config = dict(
    n_head=5,
    head_dim=32,
    norm_eps=1e-05,
    bias='all',
    optimizer='laprop',
    decay_shape='linear',
    dataset='wikipedia_en',
)
Each number is 50 + 10 x the weight over its row's rms, rounded and kept within 0 to 99. Layers, rows and columns count from 0. The size before them is the row's rms in percent of the matrix's.

# layer 9 attention value, 160x160, rms 0.0617, rows 0-87, columns 0-79
091:48 51 48 45 55 28 40 40 59 58 58 44 63 32 56 62 54 51 54 67 58 46 59 61 58 56 52 52 43 28 43 61 50 44 52 61 47 47 41 42 28 60 42 40 52 36 55 48 58 36 66 51 48 48 54 31 54 50 49 94 55 61 42 63 54 71 50 53 36 56 36 56 20 52 30 55 23 49 41 57
088:63 59 48 40 39 55 59 51 45 52 54 37 26 53 78 45 41 38 64 38 56 42 41 53 32 48 46 54 53 47 37 41 26 48 54 59 61 45 51 58 52 61 40 41 73 42 51 45 39 56 49 46 41 52 53 37 45 53 58 63 54 62 40 45 47 36 59 41 53 56 33 57 54 60 71 41 45 44 29 44
098:73 57 30 40 54 42 47 52 43 62 53 38 51 55 44 65 48 56 36 43 37 40 41 61 47 61 58 46 54 62 64 57 39 40 60 55 56 51 41 59 49 40 51 40 58 32 45 55 52 52 52 51 55 56 48 42 58 63 51 74 66 51 47 43 48 95 62 34 51 36 45 46 47 62 39 65 50 45 42 51
093:51 51 50 58 53 52 61 32 55 41 60 46 45 52 59 60 60 46 53 77 56 49 47 56 61 39 54 46 33 43 43 53 48 59 50 50 41 45 51 41 53 58 54 38 60 51 37 65 36 50 65 56 43 38 69 44 38 51 46 64 46 64 43 50 51 75 16 54 48 59 32 40 56 60 41 50 41 58 56 60
085:33 56 62 46 51 33 35 59 49 56 47 36 57 44 71 55 43 63 66 44 47 50 56 37 46 51 72 42 52 51 56 62 46 51 65 61 43 55 58 45 36 65 46 33 56 35 52 59 27 46 48 59 56 52 53 52 40 40 42 51 32 50 51 64 51 34 62 42 45 48 52 45 48 54 47 28 38 63 43 64
095:64 44 40 60 52 73 49 53 37 48 54 36 44 41 43 54 49 44 32 54 57 39 53 56 35 42 45 45 67 52 32 62 60 43 57 47 48 52 36 35 54 44 54 48 49 53 45 66 56 42 48 61 52 49 57 70 42 60 39 48 58 36 64 59 56 37 55 46 64 53 56 41 92 46 43 41 48 28 64 61
085:36 54 55 57 45 51 47 48 45 54 45 69 58 59 51 58 46 66 65 49 51 41 51 39 40 51 47 50 39 41 48 61 61 71 55 60 26 58 65 46 47 25 55 47 53 57 41 48 17 62 46 47 52 54 64 45 59 50 56 45 20 53 47 42 50 43 61 60 60 46 51 46 35 47 47 48 47 48 49 48
091:49 48 55 50 45 38 55 37 72 43 55 37 52 48 53 57 43 34 62 43 49 47 67 45 49 57 52 48 20 40 42 71 50 41 61 43 66 32 59 46 54 34 55 44 54 35 58 59 40 53 59 34 60 48 52 39 60 46 46 75 48 66 45 45 44 47 52 42 55 53 36 34 40 51 50 62 51 56 50 46
086:53 47 63 61 51 54 55 54 43 48 54 49 37 35 55 55 46 42 32 61 56 54 59 48 46 60 51 47 50 49 39 48 63 40 57 59 62 49 51 66 44 52 38 66 36 51 39 51 70 46 54 54 59 36 53 57 48 62 62 62 48 38 57 45 56 46 38 50 55 53 48 78 47 51 53 43 53 45 65 45
091:44 75 50 32 45 29 45 69 39 46 54 42 61 54 28 42 46 69 52 52 47 50 52 76 48 40 52 40 35 53 53 36 49 45 46 35 64 33 42 36 55 54 53 41 61 51 46 62 59 57 51 54 47 73 44 35 36 52 56 66 42 61 59 59 48 49 54 55 36 51 60 29 50 54 64 48 68 42 36 43
082:58 55 43 49 38 57 44 52 42 53 46 37 72 60 76 41 52 65 35 74 51 38 53 56 45 51 51 55 46 55 34 69 49 36 55 46 60 44 57 42 53 39 52 41 60 66 43 20 54 46 32 43 59 54 54 41 50 43 49 41 60 39 59 68 47 58 44 49 35 49 52 48 53 60 52 39 49 37 56 65
092:51 49 54 47 40 41 32 47 48 59 60 59 45 55 54 39 39 57 48 57 53 62 57 37 41 35 74 46 56 43 49 55 63 56 46 53 45 63 70 31 43 49 47 40 55 49 55 69 23 61 51 63 50 70 37 42 70 44 45 70 56 78 50 52 64 45 43 53 37 55 64 45 51 57 47 47 40 51 54 56
093:52 56 64 57 42 42 44 38 46 33 54 41 50 39 63 53 49 48 56 71 56 66 67 54 52 43 40 54 45 41 55 53 51 56 48 65 56 63 57 58 51 41 69 29 55 44 59 38 39 52 38 60 61 71 58 51 71 37 59 53 49 39 49 57 47 41 53 35 59 49 54 34 30 43 56 46 71 45 63 71
088:67 68 52 41 61 58 53 46 63 62 51 48 55 36 51 59 53 44 49 71 35 47 59 56 53 45 36 48 47 43 66 45 49 57 50 48 48 46 38 49 60 51 46 56 38 64 49 57 63 38 49 42 51 48 52 73 46 73 48 48 44 47 71 43 46 60 46 64 56 56 37 54 58 56 46 57 39 41 72 68
087:30 54 46 50 52 64 51 44 44 36 35 47 43 54 49 49 61 57 28 41 55 53 52 43 55 48 49 58 58 39 44 46 64 37 52 43 63 31 58 55 48 48 47 46 51 49 45 50 70 57 35 49 51 39 76 67 52 52 46 17 49 55 60 59 58 73 45 51 51 61 44 51 51 60 40 41 61 44 61 55
084:41 54 38 39 51 37 64 57 32 50 39 49 58 32 51 56 50 49 58 57 39 53 50 52 57 65 41 51 40 47 46 53 57 58 45 39 59 38 52 61 47 60 58 36 63 55 57 67 37 44 52 55 37 60 52 56 43 30 59 56 45 55 59 49 62 69 64 40 51 77 63 32 24 58 38 41 39 40 42 44
085:50 54 32 57 49 37 50 51 36 47 55 38 53 70 55 42 72 55 41 37 45 71 71 40 44 49 51 53 64 61 47 46 49 40 46 55 54 48 46 44 31 55 57 46 43 54 56 72 47 60 39 60 37 56 40 40 42 47 51 43 43 40 51 57 56 62 33 67 41 63 38 67 46 52 40 57 38 48 44 43
097:47 56 49 41 48 63 23 42 44 56 62 51 64 61 52 50 38 43 73 44 52 51 35 49 45 61 60 34 50 50 49 59 51 29 51 55 53 47 56 62 47 59 57 43 41 35 51 34 50 55 46 57 64 55 46 53 49 47 67 56 54 58 61 44 51 48 24 49 42 52 57 53 63 32 47 32 54 50 50 46
088:41 54 67 46 50 41 51 45 69 50 59 44 41 29 32 50 52 41 49 61 50 48 69 40 57 47 43 54 47 48 59 46 47 45 35 45 59 50 55 25 44 46 52 56 61 30 63 59 29 56 56 24 44 57 47 49 61 42 51 59 45 51 61 53 58 27 57 44 59 49 42 31 62 53 60 50 56 66 50 49
083:61 47 51 39 58 46 47 49 49 67 42 58 34 57 66 40 37 43 58 39 31 50 71 50 55 46 37 36 57 74 64 57 45 46 37 49 54 44 11 65 41 32 51 47 59 33 57 55 64 56 49 39 54 57 53 53 55 43 57 61 37 44 53 56 54 43 67 56 41 37 35 41 59 44 79 62 49 47 53 30
091:48 49 78 51 57 70 66 56 54 54 63 41 64 39 55 47 61 40 30 51 62 40 45 52 48 67 49 48 53 54 49 41 53 38 51 59 40 44 43 47 45 43 63 52 47 47 43 36 62 36 61 49 55 45 49 37 59 55 48 57 40 67 56 34 54 52 35 45 54 42 52 41 63 56 47 68 41 46 50 54
084:65 52 50 49 51 44 54 38 57 64 52 51 58 67 34 43 56 50 37 43 62 45 66 53 45 44 46 39 38 50 42 46 60 37 48 49 62 54 58 34 32 28 47 46 72 71 58 48 57 50 37 39 59 48 49 52 55 32 80 46 46 40 64 61 48 67 30 48 57 57 73 59 59 44 53 75 65 52 52 42
092:67 52 49 44 51 36 36 41 51 47 62 25 54 57 45 48 64 76 51 48 44 57 73 38 45 55 60 52 48 35 52 58 36 42 49 62 58 47 54 37 51 52 45 50 33 36 43 55 53 56 68 57 53 40 57 33 53 34 45 56 54 79 46 43 46 72 64 31 47 65 54 53 42 49 61 45 32 54 31 38
085:56 46 50 60 45 42 48 46 45 48 44 44 43 48 36 63 51 40 44 59 45 44 47 41 49 53 69 66 39 50 60 45 52 52 49 51 40 51 49 46 50 51 47 42 78 52 45 30 39 44 51 39 39 56 57 52 59 30 62 72 57 73 63 39 58 49 78 46 56 64 53 43 48 67 48 50 65 54 67 39
087:35 36 59 58 63 42 50 48 64 55 48 48 38 35 61 56 45 41 42 39 46 39 39 44 60 59 50 47 57 51 65 46 46 42 46 55 60 61 39 58 46 38 60 39 58 25 53 43 47 53 54 52 57 68 45 70 56 38 53 61 57 38 48 70 51 29 52 49 50 55 63 48 54 36 37 52 59 51 34 45
088:65 36 44 56 58 42 57 67 45 54 55 52 53 51 50 55 60 44 59 32 80 44 51 49 53 43 58 45 57 57 43 49 53 59 48 53 44 46 64 37 49 45 46 51 44 58 44 41 59 59 42 53 58 68 60 42 57 55 52 35 54 61 48 51 59 65 68 60 54 24 62 49 58 50 37 64 36 42 38 58
080:56 61 37 59 63 14 38 57 60 55 56 61 42 39 44 61 38 56 57 53 20 62 56 52 49 44 62 60 39 45 58 49 48 61 43 63 38 53 45 56 47 50 55 39 53 56 65 71 46 69 53 46 69 69 55 55 72 36 37 45 58 74 41 43 53 47 48 52 49 49 55 51 56 55 37 47 47 63 58 44
085:34 54 60 56 57 40 61 51 63 66 52 32 57 31 48 45 47 31 74 49 28 51 45 50 46 54 44 48 49 59 40 50 49 38 53 36 50 47 62 66 43 46 61 54 63 61 46 41 65 44 35 44 36 49 35 39 69 56 52 47 54 42 58 41 46 37 75 56 35 58 68 57 57 46 64 45 49 51 59 46
093:57 47 49 36 49 67 60 35 50 54 47 47 39 44 45 54 50 53 54 56 54 51 54 42 53 59 60 43 45 46 35 42 54 43 54 61 62 57 55 72 60 52 49 55 37 46 38 44 60 61 44 65 53 49 37 60 52 55 55 25 46 60 41 48 64 63 45 45 49 48 64 34 57 56 49 40 38 53 63 72
086:53 54 47 47 39 46 63 54 50 54 49 52 74 48 48 38 43 61 60 61 62 50 68 25 42 51 61 56 49 33 55 51 45 50 65 58 41 50 44 41 46 63 57 55 70 44 44 69 46 65 61 65 47 45 63 59 42 71 38 45 53 49 54 47 52 43 31 32 40 52 58 35 41 35 56 42 30 74 28 35
089:64 42 42 42 52 46 67 44 43 33 47 45 45 53 72 62 49 35 36 61 39 38 46 55 42 70 53 67 47 50 52 76 68 48 57 48 46 44 58 56 54 66 54 52 38 45 38 37 55 47 54 53 40 61 53 55 52 73 51 63 61 55 54 44 55 60 40 52 50 48 46 73 46 49 51 71 48 58 54 75
082:47 50 48 51 50 52 61 45 66 46 51 47 48 44 46 47 64 65 56 52 61 42 39 63 48 46 35 41 50 29 46 43 70 62 53 45 70 44 44 37 52 52 42 51 38 70 38 58 39 55 52 58 56 44 62 44 36 37 68 67 64 34 51 46 31 56 62 50 51 48 47 37 60 53 59 60 56 45 31 55
145:37 43 30 46 53 73 41 50 56 53 43 67 46 46 39 44 35 60 55 49 64 37 33 59 44 62 48 58 62 62 55 53 33 49 54 57 36 48 45 67 61 54 64 51 69 44 43 44 54 46 50 56 60 60 58 41 58 37 50 56 55 56 57 53 48 72 48 46 47 29 39 51 63 65 42 49 54 44 52 37
140:54 43 66 45 46 48 37 56 53 45 49 47 43 57 53 52 46 71 53 45 46 43 44 48 47 38 47 37 48 49 63 49 63 57 60 56 41 60 36 43 59 53 59 53 44 70 53 51 31 45 47 56 26 44 43 44 63 59 50 47 52 50 46 69 48 53 47 49 48 55 27 65 60 43 37 36 44 41 42 60
163:45 60 57 53 49 61 31 42 54 48 41 45 38 63 68 49 50 40 51 61 59 54 38 58 59 51 56 64 61 63 34 37 40 72 45 48 61 44 55 52 67 52 46 36 52 48 44 62 39 50 43 55 49 47 48 61 45 61 55 46 49 70 56 44 48 58 50 37 43 62 50 37 44 44 36 48 55 38 76 63
147:56 45 49 56 46 59 64 48 51 47 52 61 41 52 46 43 55 50 50 51 77 77 41 33 46 65 58 47 67 63 49 46 62 49 58 48 63 47 57 57 53 39 58 38 60 57 55 55 48 47 42 37 64 41 45 65 45 75 56 40 37 38 38 32 45 53 55 47 62 56 38 39 58 54 28 56 55 58 66 40
133:68 48 57 42 49 60 55 71 34 56 57 40 50 51 35 52 44 50 25 49 42 32 60 45 47 56 48 57 48 39 47 64 46 55 46 55 20 57 32 53 42 57 45 64 44 66 53 44 45 47 63 42 46 33 64 43 30 42 51 61 56 46 59 58 60 41 47 57 46 45 41 60 59 62 64 58 43 56 48 41
143:32 41 54 45 47 48 63 60 53 49 50 39 28 40 65 50 56 56 60 50 47 51 40 61 51 61 58 35 33 58 57 53 58 55 33 66 44 42 63 59 59 47 52 53 49 46 52 38 47 51 36 53 48 46 56 48 40 48 58 50 50 55 63 37 42 47 43 48 47 38 41 34 60 73 62 59 37 42 59 74
136:57 47 43 59 54 60 55 50 40 60 38 43 46 42 45 31 58 41 42 35 64 58 70 58 45 57 40 73 42 38 25 47 45 44 51 32 62 44 54 43 54 48 57 36 40 45 20 36 37 51 50 66 67 59 59 48 61 37 48 60 50 47 57 39 53 56 31 58 48 64 66 39 67 40 50 59 47 47 51 45
139:53 63 58 63 50 52 59 55 40 50 61 41 41 47 54 36 55 44 53 62 35 51 44 70 38 61 55 50 61 55 48 43 69 58 56 47 32 34 53 47 48 49 50 44 42 72 27 36 52 65 56 45 61 63 62 70 59 57 53 37 39 33 65 44 53 43 42 46 30 55 41 57 58 55 53 53 62 42 56 49
144:60 50 34 62 54 70 63 24 55 48 51 51 55 50 44 40 43 42 47 51 47 53 35 59 51 66 43 36 68 32 51 38 50 44 46 49 59 63 67 54 59 59 58 47 58 31 60 52 43 38 48 41 45 47 38 77 39 52 45 66 56 48 42 48 49 26 66 42 51 62 57 53 48 35 51 53 55 69 36 44
164:53 45 38 49 32 43 54 53 45 59 58 54 40 63 44 57 61 38 39 43 56 59 64 39 56 68 42 67 45 76 40 35 64 39 51 44 39 47 49 55 45 46 54 55 52 61 45 53 65 37 56 47 47 55 41 40 65 49 35 36 48 43 39 44 37 54 41 45 42 34 64 57 62 45 50 71 60 47 42 34
135:61 47 63 40 50 63 46 53 58 56 44 59 40 58 40 57 52 48 43 39 62 60 53 60 53 59 50 26 58 48 42 62 38 51 39 60 49 56 46 74 38 60 51 55 54 42 55 72 36 54 48 52 46 48 57 68 54 36 51 35 39 32 53 39 56 40 61 48 57 50 54 39 60 35 54 29 69 45 42 38
149:49 57 57 34 37 52 48 47 38 57 56 57 46 55 55 50 49 36 34 45 54 57 41 40 55 54 67 57 56 45 50 68 48 49 51 61 40 59 57 61 59 46 56 54 39 61 52 29 31 59 45 59 55 35 66 51 46 56 62 32 32 58 55 62 54 46 49 58 48 38 36 53 57 51 65 58 46 47 52 43
156:38 68 39 47 49 61 66 50 53 50 59 59 57 53 55 49 61 56 47 44 38 53 64 52 49 47 37 40 59 46 54 49 50 62 31 50 42 51 46 43 51 59 50 39 56 34 40 69 52 40 47 45 55 64 59 57 66 50 42 45 41 49 43 51 55 47 45 36 53 50 62 54 36 46 54 63 59 62 48 47
137:39 51 61 68 44 43 27 33 45 62 49 44 56 54 46 60 69 45 42 50 53 61 60 62 56 32 50 57 32 44 41 40 51 46 36 36 41 58 58 49 34 63 38 44 43 45 48 53 30 67 49 48 47 46 33 61 50 41 48 53 51 65 42 53 60 33 59 50 41 66 57 53 52 60 58 52 65 56 26 24
139:32 58 39 43 53 39 60 55 53 50 66 44 56 39 48 52 65 48 68 54 43 46 37 60 46 34 50 44 47 49 34 34 39 46 27 43 55 35 69 53 48 53 59 31 44 65 53 46 57 52 36 52 54 46 33 48 52 50 53 41 40 55 68 41 70 44 57 51 48 46 56 55 30 35 45 38 43 45 55 62
139:71 40 33 38 48 70 37 60 62 49 49 51 43 54 60 44 55 59 55 70 49 56 38 49 48 48 53 65 47 56 51 68 42 46 45 49 69 58 39 53 55 47 49 69 49 51 45 63 48 56 47 75 48 63 53 36 61 32 58 54 48 40 54 42 47 64 52 43 48 38 51 49 74 57 54 45 55 32 51 45
150:49 44 59 39 50 46 47 49 66 46 45 60 47 37 58 42 40 67 44 38 40 47 55 49 43 37 65 47 34 32 53 38 41 50 42 49 32 54 39 50 66 58 30 48 53 40 53 37 51 38 41 26 49 63 44 48 38 62 25 75 41 63 39 61 59 34 47 51 53 51 65 61 32 50 44 67 53 55 52 40
164:42 59 57 68 44 47 68 64 41 53 59 68 45 34 46 49 47 50 50 67 69 65 53 69 43 45 54 56 53 32 70 54 56 40 62 38 54 50 55 42 35 26 48 54 65 69 54 57 59 51 58 51 55 50 67 44 52 63 40 56 50 35 51 34 58 73 60 62 50 33 38 47 50 42 56 59 47 48 43 57
146:51 48 53 19 69 44 43 67 49 46 59 34 51 59 54 58 41 61 41 53 46 58 52 31 46 70 44 82 32 71 38 40 55 55 58 52 45 52 72 54 43 45 42 35 33 49 62 37 58 39 52 41 41 59 42 39 51 62 58 42 44 55 52 63 48 45 42 42 42 59 40 52 53 46 42 47 37 47 42 64
140:46 66 61 55 58 34 45 51 38 40 45 57 56 59 43 50 57 47 50 29 68 51 56 62 48 52 55 48 55 39 64 44 56 47 60 48 45 50 44 59 34 45 48 47 59 26 67 50 60 65 64 53 50 42 43 47 49 51 57 65 58 68 47 46 42 15 48 62 44 55 39 40 58 48 51 43 45 37 38 24
163:38 48 61 55 43 41 54 49 72 52 58 61 42 48 52 43 53 40 57 41 62 35 36 63 40 39 53 52 52 61 35 49 33 50 38 49 39 46 53 42 60 50 50 40 67 60 55 47 48 46 44 46 54 31 52 34 42 36 55 54 51 57 50 65 54 59 54 59 45 46 47 52 42 53 45 66 42 46 62 42
136:44 54 51 42 57 34 65 64 54 38 67 46 57 54 38 47 49 47 68 52 57 54 58 29 53 54 51 63 28 63 35 43 48 44 48 46 34 61 57 54 64 41 46 48 54 46 52 36 54 51 56 59 43 45 46 26 51 34 38 46 40 31 35 45 40 54 42 57 54 54 57 35 58 36 53 57 53 47 35 48
141:63 60 63 66 41 36 39 31 49 53 49 66 46 68 61 69 53 61 43 48 53 54 79 60 51 46 58 33 64 56 51 41 43 56 66 47 58 50 45 27 50 64 44 52 46 51 40 51 58 58 52 46 60 54 45 48 30 56 59 56 47 48 39 51 49 53 46 53 50 50 34 69 43 37 44 55 66 39 52 23
131:51 39 37 41 55 45 52 51 45 62 49 60 52 64 32 69 45 54 30 49 41 40 58 61 52 56 51 58 58 76 53 50 47 50 56 70 55 46 50 36 39 74 46 56 37 28 64 54 58 60 40 44 48 49 53 61 54 42 60 57 53 44 42 58 48 47 45 45 50 39 56 54 61 52 69 46 58 39 30 64
121:71 58 69 30 46 49 40 55 54 60 61 63 50 50 47 54 38 61 45 62 44 48 42 64 55 44 44 44 53 42 59 51 50 43 39 52 70 70 33 39 40 39 54 69 39 58 40 65 38 45 51 51 37 58 58 43 50 55 48 55 47 53 42 49 48 60 55 41 53 50 37 69 68 55 37 37 45 57 59 54
149:64 43 46 47 62 47 56 51 61 49 49 50 55 40 56 51 71 63 44 56 58 50 52 54 59 43 45 55 50 58 63 51 43 62 40 45 46 52 49 43 39 50 40 46 68 60 65 51 52 54 50 34 65 35 34 45 49 52 55 43 49 65 50 57 51 53 64 39 56 54 48 60 53 46 52 37 60 44 30 41
134:34 48 50 31 67 47 50 54 47 45 52 48 48 57 52 43 41 57 67 38 64 54 33 43 58 48 58 53 35 38 51 61 59 67 47 60 48 46 56 54 58 45 63 42 65 54 49 53 65 68 62 51 47 56 44 50 45 43 32 42 49 54 42 54 53 27 47 47 49 59 46 45 36 42 60 50 35 54 43 48
137:53 37 56 63 50 64 56 58 49 52 50 56 40 41 46 41 48 50 60 62 38 44 41 45 40 50 57 55 40 61 28 48 44 51 64 52 56 55 60 44 83 43 55 49 46 58 45 29 66 31 40 40 44 56 48 69 53 50 50 65 52 40 54 47 51 43 33 52 34 34 51 55 74 56 39 57 43 54 58 37
122:60 45 50 46 46 63 35 29 80 50 38 62 30 50 49 57 62 34 41 48 50 49 48 53 38 42 47 51 61 28 62 56 37 46 55 59 60 51 33 53 52 58 42 77 49 53 53 31 51 46 36 58 49 39 63 38 40 55 66 39 52 47 62 57 55 48 39 74 53 40 69 55 47 62 54 64 50 62 58 36
150:55 49 44 34 51 65 60 56 57 52 52 68 35 53 48 47 41 66 46 66 39 47 36 54 54 52 55 49 60 57 66 55 42 52 64 71 50 60 53 66 44 52 51 59 56 55 77 49 44 52 49 39 43 67 50 62 60 55 43 56 41 43 58 55 59 43 37 49 39 46 44 64 45 51 63 46 56 58 57 53
155:43 45 40 56 50 55 53 36 39 45 49 54 42 50 42 49 48 27 61 61 42 47 34 59 49 50 26 35 75 59 38 58 46 32 52 54 47 58 69 45 72 49 48 47 45 50 43 49 56 57 49 54 56 23 53 40 59 39 59 72 55 48 45 61 50 72 35 44 58 41 45 51 52 54 45 52 53 53 38 52
144:46 48 30 50 40 63 54 57 62 56 53 40 46 51 47 53 46 49 48 47 50 62 46 57 42 36 57 58 50 39 54 47 56 61 45 35 60 60 37 60 37 54 43 48 49 70 43 49 53 22 47 54 45 65 56 63 50 57 57 42 48 75 69 54 54 50 59 64 62 45 50 73 61 71 39 45 40 46 52 57
086:56 64 66 51 47 65 42 58 41 49 58 41 63 44 52 49 56 36 60 44 48 58 45 36 57 47 45 44 60 36 56 60 45 58 28 49 43 63 51 54 39 50 51 53 53 43 55 47 49 45 46 47 43 54 50 51 48 46 51 54 55 43 41 41 53 47 70 44 46 67 67 50 55 32 63 62 63 46 46 73
091:48 54 59 63 49 41 61 39 45 58 51 72 64 47 38 61 49 37 48 59 62 46 52 61 39 34 48 53 37 44 53 53 67 45 58 60 55 45 52 35 34 59 60 58 52 52 55 63 30 55 49 36 55 51 52 54 34 57 60 39 58 63 60 42 59 33 43 59 42 52 44 46 42 43 48 56 49 43 33 63
088:44 36 49 35 55 46 56 69 47 43 56 36 37 55 53 68 54 65 55 55 24 43 42 56 67 34 57 38 52 55 29 46 50 63 52 57 42 74 48 62 49 64 40 52 45 51 63 58 21 35 47 47 46 53 60 42 38 74 47 33 48 33 51 49 49 60 59 45 61 54 50 80 43 61 54 54 69 53 37 55
077:43 37 40 46 42 51 41 75 42 45 36 38 59 55 36 59 31 57 46 46 50 48 77 58 53 53 46 53 37 49 49 42 51 77 47 72 53 60 46 44 46 43 64 56 44 52 52 37 53 34 55 72 41 46 42 47 38 39 31 45 39 56 43 54 51 48 60 54 36 46 74 40 41 46 65 56 47 54 33 42
082:49 53 47 55 53 47 47 46 56 36 38 74 51 48 67 51 50 51 64 62 40 58 47 38 52 43 46 64 45 57 41 66 50 25 50 27 66 64 54 56 48 36 57 55 58 31 54 47 59 45 44 56 56 63 63 60 45 51 60 45 54 51 65 40 62 31 54 52 44 48 36 51 51 43 45 49 24 50 64 64
078:47 58 63 49 59 56 50 31 52 53 63 50 48 45 43 48 46 31 35 59 37 51 48 54 50 48 43 60 59 52 42 51 55 64 48 48 51 49 46 37 50 35 57 44 58 66 50 60 57 25 51 55 37 38 45 47 39 38 55 48 60 55 60 43 46 57 43 59 39 47 43 69 35 62 35 54 39 57 49 62
079:70 45 43 47 58 52 49 52 40 63 48 68 48 51 42 45 43 52 70 28 49 42 33 49 80 64 50 52 27 40 46 41 40 63 49 56 54 53 34 50 58 48 57 53 44 36 49 34 45 68 51 53 57 52 50 51 45 62 45 55 34 61 40 39 66 58 68 43 34 47 47 51 60 45 57 61 51 50 43 44
084:65 56 44 32 42 56 48 44 43 57 34 37 45 56 40 48 50 39 41 38 66 49 72 38 64 56 51 59 41 53 41 59 36 40 37 43 57 57 51 57 47 49 60 53 54 39 54 43 53 60 47 56 48 52 58 51 63 70 57 40 47 33 34 46 60 57 50 42 61 55 51 21 62 58 38 56 50 59 29 77
079:46 60 55 47 48 35 59 39 62 60 53 53 40 44 43 62 57 52 42 52 24 51 52 47 55 36 36 69 59 54 51 61 57 59 43 52 51 58 47 57 54 57 40 50 44 32 43 50 48 49 55 56 60 45 83 56 35 73 43 35 55 46 46 58 47 51 36 47 49 65 28 64 42 59 48 70 54 56 21 51
082:49 59 59 57 50 39 47 56 52 28 58 44 39 46 49 56 52 57 63 73 61 52 48 63 47 63 37 38 44 26 61 43 66 55 52 53 61 31 40 41 37 55 51 61 43 33 41 30 55 68 40 61 34 64 34 57 45 54 44 47 55 58 61 45 45 57 46 42 52 45 43 47 68 42 53 41 30 32 70 49
093:45 42 30 40 33 67 52 41 57 45 53 62 42 46 49 51 40 48 48 42 46 45 43 54 52 54 55 46 49 35 52 54 47 63 51 56 51 52 41 36 58 64 45 56 64 28 68 36 81 62 62 33 42 31 49 56 56 54 49 67 60 47 49 63 39 61 55 55 44 49 68 56 47 53 60 36 42 43 41 58
084:32 49 48 53 62 55 66 39 46 46 40 63 59 48 54 63 54 50 48 41 69 55 53 57 43 67 61 45 69 48 70 63 41 59 44 46 49 35 51 44 54 42 62 52 53 25 33 43 61 44 46 51 44 46 57 51 59 51 48 49 60 37 40 54 54 62 54 45 66 47 40 60 52 57 42 61 27 60 38 31
077:59 49 58 60 58 70 49 46 51 45 43 38 59 51 43 54 45 56 58 50 29 51 45 56 55 64 67 64 43 40 52 41 61 66 57 52 61 54 49 62 79 62 66 64 55 44 57 39 32 50 42 43 35 61 52 41 48 48 61 53 48 51 31 55 52 46 53 60 54 43 52 29 49 38 41 42 34 59 68 47
075:66 35 48 55 44 46 52 46 53 62 48 68 50 40 51 45 61 43 51 66 59 54 49 50 44 55 48 38 69 57 45 32 44 50 46 34 48 44 56 34 52 64 49 67 65 28 46 40 64 61 67 40 41 45 70 44 37 35 35 44 37 45 51 32 51 47 39 57 44 62 59 30 47 38 48 46 56 59 60 42
085:42 39 41 51 61 57 43 53 52 50 42 43 57 49 44 49 47 45 54 52 72 52 33 65 38 52 34 43 28 29 48 45 64 47 53 56 54 39 65 49 47 36 48 34 54 53 44 49 61 48 44 58 43 51 36 44 47 38 60 59 64 45 62 49 48 40 33 51 34 59 60 50 53 27 52 62 32 55 36 32
084:44 52 44 42 50 69 53 64 60 54 58 70 47 61 63 62 54 42 39 27 65 48 66 37 49 61 49 26 42 51 54 56 48 51 51 37 62 40 25 37 44 45 58 41 67 66 32 41 46 56 52 50 28 41 33 54 43 54 50 55 66 43 62 50 52 49 60 73 59 56 67 41 55 46 40 31 64 50 48 57
086:47 56 70 62 51 27 55 40 46 42 61 43 56 62 69 39 51 57 56 67 48 43 65 53 58 52 50 59 42 48 61 61 42 57 57 43 56 37 45 51 54 48 53 38 79 49 62 31 55 43 50 38 53 33 57 42 48 61 49 61 49 46 54 48 46 54 72 46 46 45 49 56 56 36 37 54 42 45 65 76
085:48 47 54 50 45 49 40 63 41 63 68 55 41 64 44 51 65 63 77 45 37 58 61 46 75 56 33 27 63 48 65 49 40 43 51 41 67 58 55 54 33 54 48 41 44 43 38 72 46 50 61 57 51 47 53 58 54 37 34 53 57 57 59 42 46 55 72 62 54 44 52 45 31 45 59 42 40 46 62 54
083:54 47 42 54 39 47 40 31 45 45 51 49 55 39 45 57 64 52 45 67 66 48 53 73 51 51 52 55 49 63 62 51 53 61 51 41 49 52 65 46 43 48 51 55 42 43 53 47 71 41 55 74 41 50 48 52 56 50 57 53 59 49 39 52 45 52 71 43 52 50 61 37 68 52 57 51 44 58 27 40
083:51 41 57 53 53 43 39 66 43 65 53 41 37 54 48 57 41 52 38 66 52 58 64 31 54 31 61 32 51 73 47 48 41 63 47 54 50 61 57 60 51 54 47 57 65 64 59 51 27 58 44 67 31 49 64 57 57 53 45 63 45 54 48 33 38 40 63 41 62 51 45 70 39 55 63 48 46 55 30 39
094:47 35 42 48 50 63 50 50 40 44 43 55 53 40 51 54 45 59 71 44 59 52 52 56 44 52 54 48 51 46 44 44 40 37 55 40 48 36 44 50 56 47 44 36 67 28 34 49 60 48 50 47 64 51 37 51 58 35 69 52 59 53 63 43 37 68 64 38 47 45 54 42 39 50 45 46 53 60 70 47
078:57 45 51 46 52 47 54 67 43 45 47 43 52 39 51 73 31 44 58 54 52 42 57 52 70 53 58 37 35 49 39 50 45 54 38 60 59 66 22 48 51 55 51 67 51 69 59 46 53 37 41 74 40 53 68 58 23 60 52 43 34 44 75 57 35 29 76 44 40 51 58 59 57 51 50 58 69 54 37 53
082:31 55 52 57 59 40 46 25 40 41 47 71 52 48 41 55 54 50 49 74 46 45 49 63 55 49 54 54 43 35 53 51 50 46 57 40 43 48 53 40 54 61 54 57 62 56 62 69 40 48 57 50 48 39 59 60 40 54 46 58 74 58 44 55 42 43 43 61 48 47 33 39 64 61 56 63 53 53 65 39
084:61 45 62 49 59 50 39 48 40 59 50 42 37 49 48 58 59 41 59 33 67 41 41 45 48 53 57 52 74 59 49 24 54 52 57 64 49 57 47 57 41 44 50 53 42 40 37 70 43 49 31 64 40 45 67 40 45 42 57 38 48 58 57 71 54 63 51 46 44 60 42 45 64 69 48 70 57 63 62 45